config.yaml
n_layer: 14
d_model: 96
n_head: 3
n_kv_head: 3
head_dim: 32
d_mlp: 384
vocab_size: 8192
activation: "tanh_gelu"
norm: "layernorm"
norm_place: "pre"
norm_eps: 1e-05
positions: "rope"
rope_base: 10000.0
rope_fraction: 0.5
qk_norm: false
attn_scale: 0.177
bias: "none"
tie_embeddings: true
parallel_block: true
init: "uniform"
init_std_qkv: 0.0709
init_std_o: 0.0
init_std_up: 0.0709
init_std_down: 0.0
optimizer: "adam_variant"
lr: 0.00244
beta1: 0.9
beta2: 0.99
weight_decay: 0.051
lr_head: 0.00817
grad_clip: 0.5
warmup_steps: 323
schedule: "wsd"
decay_fraction: 0.564
decay_shape: "linear"
final_lr_fraction: 0.1
batch_tokens: 16384
seq_len: 512
doc_mask: true
train_tokens: 115200000
steps: 7032
dataset: "wikipedia_en"
Each number is 50 + 12 x the weight over its row's rms, rounded and kept within 0 to 99. Layers, rows and columns count from 0. The size before them is the row's rms in percent of the matrix's.

# up: layer 8 MLP up, 384x96, rms 0.154, rows 92-105, columns 0-47
# down: layer 8 MLP down (transposed), 384x96, rms 0.127, rows 92-105, columns 0-47
up92 114:58 61 69 47 45 37 57 24 61 47 48 46 66 51 57 59 45 53 20 47 50 23 52 44 49 52 41 38 52 44 57 45 18 37 71 71 43 53 61 45 39 39 58 37 68 49 56 51
down92 117:67 62 74 47 41 51 61 63 58 44 37 33 64 41 43 47 58 41 35 51 69 38 62 30 63 60 33 47 54 47 54 39 36 64 54 57 53 66 55 52 42 42 58 45 48 75 55 37
up93 095:35 63 39 64 34 52 40 54 75 43 65 53 56 61 47 48 50 71 38 31 53 39 60 52 64 53 55 41 59 61 55 38 41 59 73 33 59 50 59 68 58 64 51 31 47 53 61 48
down93 098:59 44 36 41 59 38 48 44 39 38 47 39 40 49 37 41 58 12 70 59 66 45 61 80 27 47 72 55 58 45 72 35 48 47 49 57 35 67 47 57 57 49 35 62 41 55 54 38
up94 092:53 52 55 51 65 64 43 44 55 43 59 60 46 79 57 57 56 53 66 22 58 54 36 45 48 26 61 40 73 75 60 48 50 41 64 43 56 39 59 56 37 65 78 25 41 61 33 35
down94 086:57 36 46 52 23 48 47 60 61 38 45 34 40 49 46 58 49 47 36 48 37 13 56 42 48 60 35 45 37 53 52 50 56 38 60 66 46 65 47 57 74 48 36 49 44 61 51 36
up95 100:38 59 63 45 62 52 47 71 51 63 47 57 49 38 48 24 43 71 44 51 27 47 57 37 70 52 54 61 61 59 54 26 37 51 47 60 58 41 67 49 37 44 43 35 57 55 47 50
down95 099:60 42 44 57 37 59 44 38 38 47 48 25 32 57 48 70 64 49 74 73 49 55 47 68 32 60 62 53 46 40 47 33 43 69 36 36 60 52 45 43 33 55 49 60 47 45 46 57
up96 104:44 67 63 61 55 48 44 75 45 34 51 40 62 61 44 55 46 42 58 55 53 41 26 57 44 35 54 51 44 45 67 37 53 59 56 26 46 56 38 66 36 46 44 49 81 26 69 72
down96 098:49 42 53 59 53 59 41 55 64 62 51 47 35 43 42 46 41 34 37 60 46 57 65 45 40 48 60 52 44 44 46 76 62 50 32 50 50 60 51 48 43 31 38 48 40 70 71 22
up97 081:45 47 44 44 69 46 38 64 29 33 43 30 62 53 58 44 55 52 30 32 30 52 42 44 68 58 49 60 49 55 64 46 43 62 59 37 52 45 42 73 56 54 43 44 61 54 31 75
down97 078:21 45 48 30 38 29 60 54 40 61 45 53 56 54 42 64 74 58 59 60 38 50 67 57 57 56 62 45 65 60 45 53 61 46 37 65 65 57 61 40 50 42 46 52 57 64 45 25
up98 083:48 67 62 53 61 62 20 46 47 64 51 22 51 45 45 44 62 57 70 64 60 70 59 58 55 35 48 58 65 37 66 54 34 20 47 63 62 44 61 50 37 27 68 56 78 53 51 40
down98 086:43 42 43 51 62 56 56 44 64 34 28 55 55 42 56 55 51 61 38 50 49 29 46 21 33 46 56 46 34 61 55 46 48 79 55 47 50 61 51 65 50 62 56 38 33 43 41 54
up99 113:44 49 41 48 48 43 12 64 45 39 36 45 65 71 57 33 35 54 40 50 57 39 62 47 49 50 61 53 52 51 53 36 48 59 58 58 58 36 31 64 50 28 66 34 60 58 33 68
down99 100:57 60 53 68 57 78 39 37 46 56 50 53 37 48 42 32 66 67 45 59 54 61 31 51 51 55 37 57 62 62 63 41 59 52 34 58 52 55 83 42 36 56 51 61 68 45 35 36
up100 104:30 57 45 55 66 40 26 65 61 38 54 36 45 55 58 49 61 44 48 34 36 33 42 36 43 39 31 42 49 61 63 61 39 44 62 68 46 52 69 74 56 46 50 38 52 37 42 38
down100 096:68 58 45 38 47 34 31 49 59 67 53 54 70 48 63 46 43 59 49 58 63 54 44 53 31 56 28 61 49 42 48 66 50 50 51 58 29 61 73 38 55 58 31 51 50 69 40 40
up101 109:30 71 54 57 38 38 49 48 75 59 60 49 61 66 71 50 69 68 41 44 43 43 62 39 65 58 43 45 53 41 59 38 47 38 70 29 57 43 47 51 48 52 36 32 48 60 44 33
down101 108:54 77 55 59 49 48 44 62 59 37 39 64 46 41 43 61 47 36 30 57 30 56 38 54 32 52 50 57 49 36 38 44 52 68 47 44 44 48 55 44 44 55 59 70 56 67 56 61
up102 094:35 56 56 69 54 51 38 66 62 41 57 59 51 50 48 34 21 25 27 69 26 51 56 67 74 72 53 26 53 64 46 40 54 59 56 48 55 47 52 51 56 60 52 55 62 59 37 60
down102 093:62 67 46 31 39 61 46 40 40 44 45 36 51 41 34 44 46 49 51 52 39 45 44 66 43 45 41 81 38 41 57 61 58 69 41 34 89 47 60 61 53 30 48 39 46 49 43 35
up103 094:49 36 51 66 51 50 39 42 68 59 33 40 73 53 41 37 54 21 48 28 36 45 41 49 58 45 63 60 51 60 48 62 51 48 54 42 52 39 41 60 67 43 49 34 51 43 44 52
down103 100:56 32 65 56 46 46 55 63 48 69 47 58 61 52 49 44 27 60 46 45 38 20 63 42 47 51 63 42 59 54 41 58 65 34 43 63 43 70 40 57 31 41 49 47 59 44 49 36
up104 092:51 50 45 53 66 44 32 49 46 47 55 50 65 52 64 32 53 46 47 56 50 43 40 52 52 63 65 36 36 46 48 54 36 35 42 50 61 48 68 37 44 63 63 30 68 27 63 75
down104 087:33 45 49 42 50 52 49 62 67 60 60 44 20 48 22 50 59 50 56 50 47 55 64 48 80 66 63 44 54 45 57 43 71 47 52 49 42 80 40 51 52 55 35 44 39 54 35 34
up105 127:50 55 44 60 52 46 53 56 50 35 48 40 74 47 51 42 49 48 65 38 54 36 50 31 60 34 28 90 60 50 64 32 42 50 45 42 46 68 55 49 62 46 39 50 63 51 29 61
down105 137:45 56 15 40 53 66 40 49 53 47 59 52 67 60 66 44 68 25 43 49 52 47 47 53 43 50 27 52 55 50 60 36 64 48 57 47 29 56 59 41 52 26 36 40 33 67 55 47